Weights of a small transformer language model.
Size: width 128, 2 heads of 64.
Architecture: RMSNorm before and after each block, rotary positions, no biases in attention or MLP, untied embeddings, capped logits.
Training: a variant of Adam for these matrices, 189M tokens.
Each number is 200 + 30 x the weight over its row's rms, rounded and kept within 0 to 999. Layers, rows and columns count from 0. The size before them is the row's rms in percent of the matrix's.

# o: layer 5 attention output (transposed), 128x128, rms 0.0934, rows 117-127, columns 0-127
# v: layer 5 attention value, 128x128, rms 0.0613, rows 118-127, columns 0-127
# gate: layer 5 MLP gate, 320x128, rms 0.118, rows 0-10, columns 0-127
# up: layer 5 MLP up, 320x128, rms 0.123, rows 0-10, columns 0-127
# down: layer 5 MLP down (transposed), 320x128, rms 0.108, rows 0-10, columns 0-127
o117,086,157,207,199,215,199,220,209,193,200,213,216,242,241,176,236,242,227,177,227,217,184,203,194,176,190,196,205,203,252,252,223,156,247,208,226,206,202,154,229,191,219,202,190,189,205,228,186,202,196,156,102,197,205,251,262,172,130,232,212,207,193,200,201,216,185,198,191,155,152,186,221,152,169,208,190,217,208,206,204,171,194,191,205,171,214,204,180,179,154,199,151,202,210,229,312,209,258,157,156,173,149,206,200,186,179,228,191,189,212,206,168,182,198,189,115,252,192,228,190,240,219,193,222,237,209,171,199,239
v118,105,234,169,221,196,208,265,213,198,151,183,174,198,204,217,194,198,194,206,188,210,211,176,174,275,174,175,204,188,194,206,136,225,228,217,185,196,229,199,182,225,262,193,179,198,180,209,189,185,212,222,187,237,232,169,186,165,205,194,207,244,213,182,213,149,143,287,222,243,232,228,207,249,238,161,222,191,256,211,173,219,211,179,121,239,161,242,181,237,196,178,207,250,187,160,186,185,185,188,204,239,188,213,230,188,149,143,215,193,218,226,198,193,245,153,224,180,159,184,152,171,234,222,258,188,212,177,237,204
o118,112,165,233,151,217,192,194,244,175,230,185,203,210,170,169,225,183,152,199,246,212,223,180,227,235,150,237,183,206,157,146,235,227,185,256,198,202,200,225,188,190,159,157,250,183,170,199,167,217,209,183,175,184,200,221,218,258,168,152,231,196,206,200,189,265,180,181,113,221,150,203,221,196,199,241,137,227,195,188,226,217,152,188,169,193,178,187,128,213,216,233,228,178,212,173,176,187,233,199,234,174,166,226,201,168,168,212,168,214,261,159,222,203,188,175,225,167,224,144,238,203,238,199,189,226,197,185,174,220
v119,096,196,237,200,193,208,211,220,232,146,221,205,227,214,153,186,202,263,211,204,192,180,225,164,212,198,243,194,210,187,203,211,204,192,211,162,178,174,222,209,205,218,225,214,163,220,199,203,178,175,193,176,157,171,133,211,208,218,209,227,180,181,183,220,233,206,242,176,172,249,189,164,252,238,222,209,202,181,291,174,146,166,158,224,166,186,213,221,211,178,113,192,257,175,204,196,244,247,183,134,168,202,231,175,192,222,230,229,167,182,165,179,238,258,203,172,233,149,169,255,198,177,219,185,168,246,223,183,174
o119,105,204,195,209,181,214,209,205,163,218,185,201,197,186,184,248,133,199,191,236,159,195,240,195,193,215,172,129,180,231,207,223,177,186,195,220,170,228,219,227,239,215,146,126,165,203,176,188,201,208,184,187,209,239,184,153,188,199,209,205,234,191,201,240,237,163,184,241,231,196,207,259,169,222,195,248,181,236,217,199,194,171,187,204,167,195,215,258,190,213,236,242,167,276,274,207,204,130,198,195,207,183,170,219,164,196,252,173,182,229,186,181,180,149,205,190,203,179,186,188,272,184,166,232,243,180,129,192,225
v120,113,197,234,187,168,174,228,207,182,164,241,169,185,183,219,194,185,206,244,167,178,206,236,172,234,163,169,199,167,219,260,136,172,225,177,179,157,183,184,193,178,213,199,224,218,207,236,239,256,217,231,185,212,230,238,199,223,200,240,217,172,218,188,178,236,264,205,168,259,200,193,224,247,190,206,229,203,214,142,192,208,232,214,205,249,168,198,183,224,240,179,205,188,220,229,160,149,205,222,169,187,205,188,183,161,174,248,237,245,221,226,137,265,182,169,189,151,234,206,205,227,186,239,196,265,155,168,156,179
o120,095,248,136,185,198,196,194,180,177,219,171,208,207,201,246,213,176,177,206,177,194,165,198,228,206,227,165,202,245,136,167,152,250,141,151,229,218,192,257,186,144,170,181,176,199,185,171,216,193,215,206,287,192,207,209,195,202,287,200,149,204,211,148,182,161,194,198,192,235,154,236,174,182,198,203,189,207,192,217,234,214,200,224,181,211,206,194,189,203,247,220,238,161,187,149,146,215,190,197,245,193,243,230,205,209,263,146,187,191,184,195,243,202,197,195,226,148,208,162,190,172,215,189,219,183,180,267,202,181
v121,095,221,179,210,230,182,150,209,214,181,178,166,150,222,132,216,202,186,213,198,169,230,196,178,183,231,211,226,238,220,168,182,200,262,181,195,192,229,188,211,239,228,152,212,201,241,178,154,132,187,224,125,177,152,206,203,206,187,241,222,223,182,170,219,187,146,266,198,212,184,261,227,201,253,169,207,155,173,243,211,197,182,177,139,192,243,215,164,183,225,177,183,247,194,195,213,199,218,192,185,193,212,196,217,198,261,194,198,183,163,203,254,182,190,194,200,254,244,198,205,211,223,195,191,225,292,225,166,183
o121,108,147,236,175,175,215,233,198,164,203,176,244,239,232,176,222,185,192,205,245,202,208,169,176,208,241,226,135,197,216,157,209,197,164,253,178,208,186,206,236,215,182,207,253,175,192,207,206,196,202,161,207,184,217,204,170,190,144,176,197,220,157,232,209,191,225,213,176,215,247,158,204,195,224,181,202,245,229,135,233,175,191,180,282,177,201,184,216,170,207,171,236,181,210,237,188,209,244,197,222,175,187,231,231,137,189,250,176,252,232,143,167,122,194,141,205,168,182,189,203,177,203,189,168,228,209,130,192,198
v122,098,142,177,223,194,200,191,190,149,223,195,206,220,173,167,219,192,199,174,277,176,213,238,185,162,194,200,205,163,230,201,246,236,178,171,206,153,164,213,165,193,259,185,170,152,222,195,207,135,181,186,212,232,194,193,215,197,224,209,199,203,237,224,149,200,207,226,178,143,209,177,212,208,207,231,226,236,178,158,185,163,176,241,195,151,247,238,200,225,171,162,172,220,185,154,219,114,204,239,230,199,188,197,193,227,245,234,188,223,207,181,213,172,162,208,198,188,127,252,207,247,258,163,178,223,160,225,219,201
o122,102,252,144,250,231,227,211,165,200,177,226,205,148,228,217,162,164,214,167,146,130,193,223,190,204,201,211,201,185,203,233,182,284,217,240,190,209,190,218,173,199,115,211,198,246,219,221,203,218,215,220,253,221,201,178,155,216,213,200,179,183,156,235,161,210,196,249,204,230,216,227,190,228,227,218,159,163,168,231,219,226,225,204,233,272,190,164,208,204,214,203,185,198,192,247,126,225,106,195,191,207,237,185,197,164,206,204,250,185,183,189,180,225,216,248,236,176,214,205,200,180,194,204,212,207,184,194,207,190
v123,093,217,173,156,189,212,248,131,226,162,151,232,175,189,199,203,213,233,172,226,213,152,222,228,203,168,176,141,149,230,152,198,183,226,181,219,228,225,228,216,202,216,203,169,203,189,195,208,178,184,201,223,158,255,210,236,222,223,144,239,218,187,177,222,216,260,191,163,243,216,168,208,223,215,185,201,197,204,198,176,206,253,212,217,228,205,185,207,185,202,228,225,210,217,215,213,249,200,190,223,172,171,175,190,89,107,226,241,244,191,184,252,212,212,215,204,184,262,202,162,248,191,183,209,181,226,206,179,189
o123,114,184,228,246,227,161,223,132,207,226,197,223,215,131,228,216,217,185,256,224,189,227,188,147,210,210,195,199,237,187,215,173,129,199,210,208,167,212,179,186,181,211,199,210,115,216,183,192,181,212,221,167,170,185,222,236,181,190,225,191,192,227,194,203,168,149,162,194,116,164,214,166,195,186,196,198,202,179,202,181,177,176,217,144,212,192,170,216,244,199,206,221,202,196,174,258,207,245,284,176,268,185,183,181,202,265,193,183,159,231,149,209,241,194,195,240,271,197,195,201,197,184,201,222,168,213,221,188,199
v124,094,197,207,231,155,190,203,238,169,193,248,167,172,160,128,192,187,238,150,217,185,222,255,210,187,165,164,216,184,183,235,181,226,233,231,202,170,237,178,254,197,169,206,225,186,193,189,202,174,182,185,244,258,208,227,193,219,251,136,204,227,225,202,201,218,185,198,207,214,203,228,226,194,220,194,224,220,217,254,202,178,212,206,236,185,206,163,208,241,233,221,228,218,201,244,132,192,209,178,179,219,181,237,173,196,163,230,240,212,177,203,167,186,207,202,201,258,232,242,179,285,214,253,117,220,238,157,189,186
o124,115,210,154,241,186,207,204,137,208,136,190,200,182,155,214,223,187,216,244,207,191,160,190,199,172,208,208,133,199,196,148,198,145,153,146,200,146,182,205,258,131,173,236,197,184,139,245,182,172,197,188,157,222,185,176,164,182,242,233,180,239,206,221,239,188,146,204,195,222,172,189,201,183,203,176,184,192,163,188,188,207,210,142,199,255,205,220,210,201,198,230,175,149,200,216,198,169,215,208,229,246,210,194,147,153,206,211,209,206,184,184,224,207,186,157,241,180,149,201,167,141,203,157,226,195,213,219,144,207
v125,106,189,120,189,199,185,222,205,233,266,194,224,120,168,221,241,187,192,186,253,193,228,152,177,173,213,198,182,184,217,191,206,183,167,195,160,223,182,209,192,175,219,192,266,199,184,235,216,148,160,195,196,230,164,162,214,175,218,172,205,217,194,210,166,199,215,220,228,207,194,198,229,219,204,256,137,200,186,205,216,211,169,208,174,203,159,214,171,203,193,191,203,209,190,135,203,214,176,182,234,195,237,231,210,236,271,186,247,195,220,143,246,180,179,218,166,193,204,226,171,224,168,169,294,213,200,277,192,223
o125,122,223,234,231,201,157,214,229,204,174,226,196,200,180,194,189,195,246,162,167,211,200,177,139,233,264,197,191,180,193,209,166,286,245,228,212,210,255,179,161,200,198,176,206,240,210,193,209,210,240,237,200,213,201,244,191,250,229,220,204,164,198,259,192,218,155,211,167,210,198,194,153,255,198,154,192,178,186,231,186,187,215,187,209,200,200,157,215,204,190,188,170,232,237,201,155,175,188,209,194,200,195,156,208,172,166,227,220,203,193,168,201,217,202,222,239,204,212,161,264,201,183,304,145,163,229,123,215,165
v126,101,166,192,244,198,195,201,198,212,193,208,162,160,215,148,219,221,185,185,198,206,226,158,139,194,184,232,204,232,210,204,194,255,290,170,178,189,236,177,217,207,198,182,187,176,236,203,180,249,239,189,205,183,207,154,211,177,265,208,168,188,223,227,228,173,206,99,176,181,217,251,189,231,186,188,242,187,191,236,197,178,227,217,146,225,179,284,211,233,214,220,222,212,226,194,251,175,198,213,208,160,199,276,191,227,267,175,227,207,202,187,176,185,209,212,201,261,216,231,212,223,205,203,158,200,187,162,182,177
o126,087,186,180,212,202,205,230,169,207,198,200,221,248,235,193,237,226,214,194,221,230,184,256,172,149,201,178,179,171,263,203,198,167,186,230,205,215,182,164,243,195,176,214,184,197,196,212,194,199,170,171,116,197,210,207,279,211,150,212,206,264,204,191,196,199,176,225,178,159,162,188,206,177,185,161,178,211,192,208,186,189,179,162,214,202,216,208,195,211,155,185,104,170,194,209,280,186,242,155,143,156,149,174,188,187,199,265,201,210,205,232,177,155,196,203,124,223,177,228,193,196,190,183,212,233,203,159,179,235
v127,108,207,209,183,215,222,207,197,199,166,222,188,222,163,169,198,187,186,204,187,149,215,215,184,200,188,250,243,212,174,192,224,165,168,158,170,234,207,187,257,149,217,214,220,187,217,178,216,205,228,188,195,236,148,220,214,185,227,152,185,165,170,212,212,191,121,204,214,209,259,212,212,171,208,201,186,230,164,171,218,83,209,180,227,209,261,203,245,204,191,227,207,198,185,239,211,190,241,226,196,218,242,239,153,179,180,205,118,225,243,242,190,178,177,187,189,172,242,213,219,208,195,263,185,203,161,181,268,213
o127,123,216,180,206,120,225,171,220,234,167,201,220,141,171,202,192,180,210,231,241,210,183,222,229,173,221,207,196,231,165,201,205,209,162,189,210,194,179,198,177,192,227,253,173,189,157,310,254,218,159,175,160,151,212,191,171,155,181,246,206,208,222,147,150,134,236,186,262,238,202,199,223,188,239,169,197,179,220,178,215,257,191,224,169,190,180,240,197,200,205,179,209,204,163,227,206,189,167,188,224,214,165,169,241,209,210,177,219,255,187,182,190,206,270,228,184,219,222,204,196,198,242,208,234,191,157,180,205,215
gate0,108,175,238,224,256,183,200,199,251,145,219,168,255,213,189,211,237,146,169,227,237,229,198,219,235,224,213,177,237,202,244,196,212,198,164,207,228,258,200,170,177,190,217,196,211,226,202,186,250,184,195,212,210,182,194,198,191,207,221,186,202,222,223,227,228,205,169,234,204,146,189,181,183,132,193,250,183,229,186,213,180,216,177,171,200,125,207,171,225,180,185,207,187,259,138,223,169,240,224,151,179,203,205,197,249,233,258,165,206,117,184,194,223,202,141,192,195,183,202,259,222,162,235,245,210,197,245,216,194
up0,106,211,140,226,270,157,198,196,216,164,225,180,180,191,186,188,199,164,205,227,206,241,195,203,210,190,163,177,189,164,268,226,223,208,216,226,195,192,182,193,241,195,186,205,229,249,120,223,215,131,199,207,221,180,209,188,279,130,257,203,217,243,199,226,218,190,209,231,195,213,211,188,206,166,212,219,215,244,211,179,201,191,169,220,207,178,208,156,200,194,227,176,216,192,214,222,161,175,286,213,248,220,162,265,193,222,233,215,254,151,194,198,200,250,162,177,215,212,232,215,237,179,152,246,206,209,201,219,204
down0,107,251,195,190,205,195,177,232,196,233,201,156,163,173,198,222,195,177,161,227,205,241,202,224,174,232,165,214,188,205,179,234,180,216,239,181,206,160,149,171,206,207,194,180,159,203,141,231,166,213,255,197,208,206,228,254,200,176,159,215,152,232,138,236,182,209,204,226,174,231,172,185,128,265,211,188,193,211,200,256,183,202,179,201,221,198,218,228,160,205,186,177,182,150,227,155,239,214,238,270,173,185,213,233,225,108,199,175,204,239,209,217,212,184,260,227,231,203,204,205,240,244,211,171,204,188,157,201,176
gate1,081,244,191,174,168,209,171,210,201,218,184,202,200,206,236,182,208,244,210,198,148,173,200,241,210,198,165,171,160,224,169,194,204,198,222,209,150,177,200,150,221,229,208,164,233,173,211,243,202,161,259,218,202,202,168,202,237,205,229,193,171,231,201,213,177,164,202,175,226,204,194,202,221,214,181,131,213,233,159,195,159,84,231,160,259,230,211,218,220,195,241,186,189,193,186,152,237,143,206,203,186,223,226,172,171,246,166,194,241,249,273,196,167,194,222,261,197,205,175,181,157,201,204,192,165,236,206,212,156
up1,077,157,171,191,244,169,242,199,201,184,227,179,196,236,141,239,241,155,200,158,239,225,174,248,244,198,224,190,195,175,180,151,181,212,150,154,238,216,183,174,181,190,253,215,148,225,223,148,262,184,164,201,208,192,203,163,167,146,215,217,259,163,223,199,195,234,213,202,151,167,281,202,174,173,217,216,180,184,226,181,244,248,184,238,166,175,218,193,216,185,205,212,197,175,201,227,197,230,192,193,200,187,201,181,200,210,184,238,183,144,176,206,228,217,211,163,213,226,200,230,249,201,162,208,138,217,252,205,232
down1,075,170,207,197,178,239,205,197,192,207,202,128,207,171,234,192,217,199,257,205,184,173,168,201,194,218,180,213,162,171,208,197,178,164,256,180,158,207,187,193,230,186,181,198,195,159,187,256,201,181,202,245,174,190,185,196,306,201,174,190,187,183,179,164,183,189,247,194,223,242,216,187,276,214,178,155,234,193,209,255,210,73,217,206,207,253,182,197,200,215,177,200,205,219,194,126,209,158,212,220,281,202,193,184,211,240,180,225,202,200,238,218,155,193,190,179,187,206,202,202,167,219,180,217,202,216,202,203,172
gate2,096,187,196,182,214,214,134,240,168,130,187,142,172,212,208,201,227,202,187,212,258,221,146,207,178,246,266,203,230,228,208,198,164,230,183,195,152,206,214,203,158,186,172,212,200,197,188,195,223,197,224,184,161,189,194,188,197,190,178,146,189,226,214,252,188,227,153,145,183,176,264,226,200,211,225,163,175,172,185,200,235,181,227,185,139,185,158,202,221,171,203,204,177,174,181,190,170,179,171,217,164,217,199,217,253,219,201,165,150,197,173,228,177,191,230,138,198,247,280,198,166,222,226,191,152,207,167,182,140
up2,098,223,124,200,226,246,183,184,174,178,235,182,199,175,214,214,170,185,201,187,169,187,203,249,211,228,226,194,197,245,215,175,168,222,229,224,164,259,234,153,232,170,166,237,213,206,182,243,176,246,205,205,199,187,263,208,212,154,234,184,176,218,196,260,233,211,138,202,209,156,162,244,203,188,168,201,220,217,164,252,197,171,220,173,143,177,174,252,176,219,191,174,225,207,162,263,216,225,201,200,213,195,171,193,176,223,192,157,217,190,239,201,167,208,167,139,182,173,267,204,165,195,247,187,250,232,184,194,219
down2,101,182,231,222,152,148,210,132,230,234,233,228,235,174,161,154,184,145,168,222,143,217,205,175,197,192,253,197,264,199,198,151,258,206,155,196,216,188,181,189,205,164,177,210,212,187,213,234,173,220,168,236,213,218,206,157,162,244,218,162,164,185,249,168,216,206,217,202,217,185,172,217,182,200,215,214,194,195,243,170,231,156,170,215,166,178,186,211,191,178,232,186,214,223,148,172,258,134,243,187,192,200,167,226,183,167,242,151,198,189,155,219,212,212,145,188,185,160,253,212,208,179,191,172,221,182,165,164,206
gate3,104,164,265,252,205,230,185,153,123,207,225,230,168,174,191,148,220,190,208,276,208,169,219,199,256,256,270,196,215,230,202,225,200,226,202,236,137,220,219,189,190,161,189,192,174,180,171,195,169,183,234,202,187,217,249,216,200,164,193,235,219,219,212,191,252,165,201,210,202,188,165,212,203,244,185,210,215,202,204,224,253,225,181,227,211,248,208,224,233,210,200,191,169,193,206,222,100,217,161,187,214,209,152,189,223,211,227,202,179,195,246,200,199,205,218,211,180,278,160,193,206,220,189,189,235,190,156,224,221
up3,092,228,153,144,194,165,203,276,271,183,165,183,230,217,175,199,212,149,225,156,211,254,145,164,195,221,165,180,180,160,178,175,182,186,167,182,189,195,211,209,165,227,199,172,209,227,197,185,218,190,183,179,230,258,165,189,182,183,176,201,177,161,194,180,161,212,189,251,178,253,264,184,196,179,248,215,212,187,209,182,242,187,245,196,183,199,222,164,183,171,146,237,185,204,176,198,244,178,220,237,180,244,249,206,200,225,167,259,169,188,179,223,171,200,229,140,176,220,218,223,192,202,190,215,183,213,185,256,139
down3,097,174,234,167,201,211,240,205,162,184,146,157,167,207,170,198,178,146,247,211,239,157,211,210,212,156,214,221,190,187,186,206,231,168,191,196,175,225,248,173,175,239,195,238,307,235,165,205,221,203,196,210,128,219,195,187,172,168,177,190,247,206,190,235,182,193,187,198,194,166,166,176,202,223,244,189,180,192,238,196,193,132,230,134,183,235,195,188,220,187,163,235,200,142,231,152,194,236,217,237,203,198,187,244,137,200,210,188,174,225,201,198,145,236,167,258,211,199,184,216,218,199,241,219,217,225,187,184,187
gate4,097,213,225,212,251,187,234,163,189,200,219,207,244,191,214,165,235,178,199,183,174,199,177,247,172,192,225,200,252,216,173,283,171,179,179,149,157,244,207,210,200,217,214,210,223,250,159,173,181,186,152,174,221,179,172,241,207,232,205,212,228,166,172,222,246,221,205,262,174,180,204,137,175,216,205,198,219,230,217,157,229,224,251,191,228,162,229,207,148,207,213,203,190,213,178,242,173,246,222,189,158,182,267,215,202,214,201,234,212,140,195,223,291,176,191,170,217,206,188,189,158,146,203,179,184,164,187,201,182
up4,102,201,200,208,212,186,190,231,197,200,199,174,200,243,170,249,191,219,197,231,247,250,158,195,209,231,143,250,165,208,216,171,231,244,164,262,212,146,220,247,219,230,236,227,196,213,225,185,194,199,317,210,210,242,207,200,152,183,197,184,153,193,193,201,183,191,197,184,165,209,211,185,209,190,216,236,213,183,159,222,158,214,151,238,178,258,168,246,224,227,165,221,229,148,198,238,214,215,168,183,175,225,172,172,215,221,231,164,215,222,201,206,179,237,192,254,195,176,263,220,213,184,245,208,212,186,162,236,228
down4,099,158,204,228,201,236,212,142,233,208,208,179,177,223,232,168,156,197,165,161,223,185,198,205,197,192,212,253,192,114,208,222,218,248,196,163,198,180,231,218,236,211,187,238,226,222,190,206,176,186,128,194,229,169,163,153,187,185,190,189,250,162,193,148,258,198,187,263,219,202,150,181,149,178,202,232,209,149,230,198,232,142,202,223,160,215,228,202,173,213,204,215,201,304,226,203,208,254,179,168,228,214,164,182,191,222,152,166,172,167,190,210,207,183,194,208,211,206,181,178,201,169,194,179,185,175,212,155,211
gate5,110,189,200,252,205,178,181,167,199,167,213,188,203,200,214,185,258,184,211,175,205,194,175,123,199,174,241,154,243,183,249,171,180,253,221,193,184,167,202,264,199,227,257,184,236,208,202,195,188,245,171,211,193,195,200,210,158,191,188,200,201,249,231,161,197,201,209,152,208,169,186,165,182,206,225,211,191,230,278,170,188,269,169,213,218,182,201,213,225,207,178,227,197,194,176,225,270,228,163,183,173,236,153,218,283,198,219,227,166,169,188,201,174,193,189,224,193,134,219,167,262,169,187,152,186,213,187,196,243
up5,106,191,196,177,138,190,207,213,216,172,198,207,215,229,147,165,186,244,185,206,205,230,196,187,194,140,206,189,174,252,119,281,211,173,189,205,192,229,160,142,134,197,152,215,204,222,229,199,149,198,228,198,178,197,249,185,206,184,217,237,204,199,214,195,234,197,232,256,164,207,185,177,201,179,227,163,141,165,181,223,214,188,216,189,196,191,243,161,183,177,248,170,226,271,180,219,179,181,221,180,203,150,245,158,185,186,194,192,189,263,239,207,239,170,226,168,203,209,204,219,175,193,199,137,183,192,181,246,198
down5,104,162,233,183,178,237,194,168,213,215,224,187,220,145,158,199,212,128,193,150,202,212,222,232,154,208,221,199,235,212,210,206,152,271,241,133,190,167,158,201,260,175,212,205,188,180,224,150,234,200,160,208,207,203,238,165,192,199,208,208,196,218,183,196,198,171,215,214,179,203,228,224,181,230,195,217,255,139,177,193,211,178,195,243,247,196,187,238,183,195,181,202,142,204,149,181,181,154,284,210,205,228,178,155,190,231,213,222,204,161,175,260,193,229,199,186,176,180,200,172,190,153,274,213,175,225,181,213,206
gate6,100,196,192,140,181,168,249,258,221,195,176,166,175,166,161,223,197,173,168,244,216,209,198,178,229,197,185,180,206,226,231,185,163,202,197,148,219,225,265,156,243,168,168,227,180,190,221,211,182,211,199,156,228,204,202,229,224,210,254,188,237,211,175,188,174,194,149,260,142,186,206,227,143,139,183,214,159,207,209,221,233,223,216,169,218,217,172,222,206,223,147,223,157,195,204,213,203,217,178,221,190,208,170,216,146,226,236,151,209,224,210,134,195,199,155,211,157,219,147,212,251,225,202,230,211,204,153,158,168
up6,096,164,229,220,200,184,149,245,182,229,222,195,197,269,230,234,216,173,195,164,195,218,206,233,191,210,161,207,199,235,158,180,216,201,204,176,256,184,179,177,146,211,240,179,219,174,240,238,260,198,195,182,220,182,243,171,212,210,197,228,216,205,200,221,243,149,181,184,214,226,159,197,217,246,201,189,212,176,212,166,238,184,139,252,124,173,220,168,165,181,168,218,167,167,113,178,155,192,246,190,182,219,221,189,266,204,159,169,194,210,170,234,178,202,238,211,189,193,198,157,174,226,229,211,243,211,164,217,225
down6,095,180,226,213,167,239,188,170,231,190,233,161,172,210,200,227,202,192,193,224,211,217,212,159,277,237,214,142,191,205,187,188,150,165,221,179,234,171,232,170,188,191,172,173,171,133,240,186,226,232,235,217,199,209,256,178,245,221,236,260,205,223,188,253,162,214,197,238,197,184,161,208,205,186,240,207,209,147,187,209,263,125,182,190,214,192,195,207,186,206,153,196,171,209,186,182,260,175,199,214,223,210,198,189,149,219,267,151,229,132,247,209,170,171,205,186,178,172,228,168,196,191,189,187,216,200,252,199,210
gate7,098,189,208,208,182,202,174,211,194,137,184,142,176,241,179,159,231,159,190,198,220,162,189,191,198,253,221,210,225,226,223,196,134,220,262,228,160,143,193,194,231,172,165,201,195,175,199,201,207,216,161,189,192,237,221,260,182,201,226,223,220,161,126,231,238,217,200,213,161,186,157,196,141,255,170,207,181,190,162,183,175,175,203,216,167,218,187,223,186,195,180,195,291,227,198,192,205,214,193,186,246,255,176,208,190,204,214,220,228,243,225,207,193,169,195,158,199,210,241,142,223,205,159,211,159,152,189,232,250
up7,097,182,252,176,206,195,141,205,181,239,222,224,183,232,155,236,192,218,177,222,271,194,180,199,187,179,189,205,226,186,218,180,282,186,141,198,188,178,242,197,165,198,160,197,180,239,244,195,196,183,245,208,211,160,210,227,205,177,187,185,225,229,222,210,194,179,203,185,215,199,214,191,252,140,236,203,211,199,213,153,200,211,257,209,181,205,186,179,155,203,288,208,148,211,184,205,174,254,198,232,148,193,236,232,194,227,208,240,184,164,191,192,214,211,116,217,222,217,126,214,189,232,230,196,164,171,193,184,149
down7,103,188,177,226,220,205,210,202,212,151,190,151,233,247,187,194,148,138,235,213,188,194,189,203,175,245,209,232,229,249,241,249,164,167,246,249,187,243,218,153,236,170,176,237,207,156,194,157,252,197,136,191,176,203,222,223,149,200,205,189,206,184,141,205,246,189,215,184,196,153,202,219,135,246,147,191,189,189,197,213,197,228,189,220,184,205,172,176,184,167,183,239,226,209,193,195,217,234,204,214,177,252,184,225,152,213,174,219,156,201,224,233,241,224,230,162,226,186,231,225,183,231,153,205,170,213,147,235,213
gate8,107,175,202,155,160,165,182,213,224,202,215,248,241,252,151,209,230,158,168,226,181,195,187,208,213,273,238,182,252,162,213,172,206,214,214,226,217,222,204,221,181,247,189,217,174,166,167,158,142,183,230,197,189,213,160,206,206,206,191,168,216,197,230,167,256,179,201,215,179,206,147,152,190,180,249,215,210,231,229,192,274,240,162,185,170,165,174,192,194,166,159,259,132,174,167,218,210,226,207,179,194,185,273,183,226,129,157,211,199,173,187,228,173,200,204,221,208,207,217,257,191,199,189,192,196,190,218,219,209
up8,107,209,219,215,181,260,204,172,159,227,207,192,221,208,210,199,218,197,141,247,190,247,205,260,203,229,220,227,210,144,227,225,191,157,140,196,211,192,256,221,296,249,260,202,210,175,183,204,181,152,201,226,198,268,203,226,197,160,151,144,182,230,216,217,256,156,193,210,184,227,180,172,215,205,185,217,202,185,208,245,213,202,167,213,217,223,168,209,203,173,149,172,251,143,229,186,180,258,204,221,208,167,173,204,220,164,216,179,188,211,209,163,189,173,175,193,213,212,186,217,226,153,169,178,237,206,174,203,163
down8,109,185,217,184,130,191,159,165,181,216,185,266,161,194,197,181,195,215,193,220,229,233,177,202,219,186,200,223,233,231,173,186,234,200,142,153,211,192,207,185,213,186,165,147,249,186,206,232,216,181,206,294,188,248,185,211,212,277,159,135,178,221,194,215,239,192,155,190,215,161,176,227,155,173,195,207,179,214,218,227,230,133,211,192,207,263,193,185,242,178,182,208,242,202,203,241,165,193,214,176,279,180,174,189,188,192,210,204,212,227,205,162,188,267,166,217,214,168,200,219,169,200,186,166,230,214,172,220,195
gate9,093,152,179,230,230,174,222,229,159,191,128,176,158,250,159,192,260,232,159,170,232,218,178,203,150,233,195,187,207,209,230,198,138,210,225,210,158,158,215,215,163,206,206,190,216,167,249,212,169,167,228,220,201,224,219,244,216,176,194,181,191,212,195,235,214,182,133,168,193,218,216,152,242,172,204,197,203,190,215,144,198,194,210,177,171,230,151,234,202,219,135,196,159,144,143,201,248,201,177,251,174,246,157,194,247,188,232,165,217,187,191,212,164,204,236,194,167,231,186,172,202,229,222,209,221,181,167,197,183
up9,099,235,208,254,232,210,201,208,197,195,199,161,226,261,192,177,239,179,158,253,191,190,175,202,246,207,209,123,191,168,205,172,173,213,202,104,195,158,239,243,255,253,218,183,225,216,228,236,194,209,244,207,211,231,155,208,196,196,184,177,199,224,198,196,173,172,130,179,189,168,155,179,220,162,195,201,225,163,219,169,208,208,162,228,165,179,166,245,230,168,198,189,140,146,147,193,238,198,149,184,178,232,184,194,252,180,187,182,215,191,174,217,183,208,242,190,218,227,175,209,215,197,219,203,224,164,205,145,204
down9,095,230,164,195,184,192,240,229,207,211,237,226,178,145,199,242,184,205,231,252,172,200,201,221,220,188,171,209,238,219,168,195,194,215,187,185,224,268,156,189,183,172,153,193,209,207,167,189,197,234,214,180,235,202,226,216,168,191,169,211,218,214,216,197,211,203,267,262,248,201,186,232,113,185,213,210,183,228,190,203,242,213,183,164,203,207,246,174,193,175,213,197,228,291,213,225,212,224,246,228,225,181,171,201,113,202,187,204,152,254,190,175,247,154,215,217,241,194,179,211,156,213,201,235,146,222,188,223,242
gate10,096,198,217,243,220,198,176,177,141,119,193,202,195,182,194,175,195,200,168,228,210,200,187,181,184,171,194,200,214,261,205,201,193,243,216,268,202,138,244,190,215,182,207,196,250,185,238,194,158,234,199,208,207,205,177,205,122,205,141,213,149,164,219,228,215,262,194,186,177,211,232,246,155,214,188,197,213,220,201,225,163,243,159,233,175,175,245,186,158,262,190,181,208,213,168,253,168,217,185,193,184,203,227,184,182,224,186,224,142,180,177,185,223,197,160,171,208,181,202,183,142,180,225,202,226,203,202,289,219
up10,093,209,211,217,218,198,196,172,191,142,155,215,208,194,245,212,223,178,167,186,182,170,221,231,209,147,189,231,186,243,215,233,155,142,218,201,245,165,189,150,256,179,144,212,240,202,223,252,169,198,189,240,177,212,260,193,173,213,203,170,194,212,197,186,228,188,210,170,192,166,230,206,195,221,195,202,204,201,184,145,184,205,234,231,198,208,169,168,160,198,246,206,184,208,168,214,115,196,181,140,202,162,179,193,246,198,199,185,190,303,196,182,165,243,184,175,158,202,210,231,215,200,238,265,224,182,188,177,250
down10,096,157,169,198,178,173,154,224,176,267,210,210,194,172,176,234,191,169,222,210,193,258,217,189,222,172,186,172,187,205,188,225,190,232,164,221,244,184,166,178,196,164,223,221,187,191,144,209,212,232,175,204,211,172,129,172,206,219,169,155,179,156,223,206,205,296,225,197,249,273,154,232,255,226,190,199,174,202,150,174,191,141,197,176,179,205,178,238,144,193,200,221,218,197,193,175,166,178,169,230,218,185,211,259,239,199,212,153,232,221,197,187,193,161,166,213,182,188,162,163,231,184,190,185,214,240,174,243,209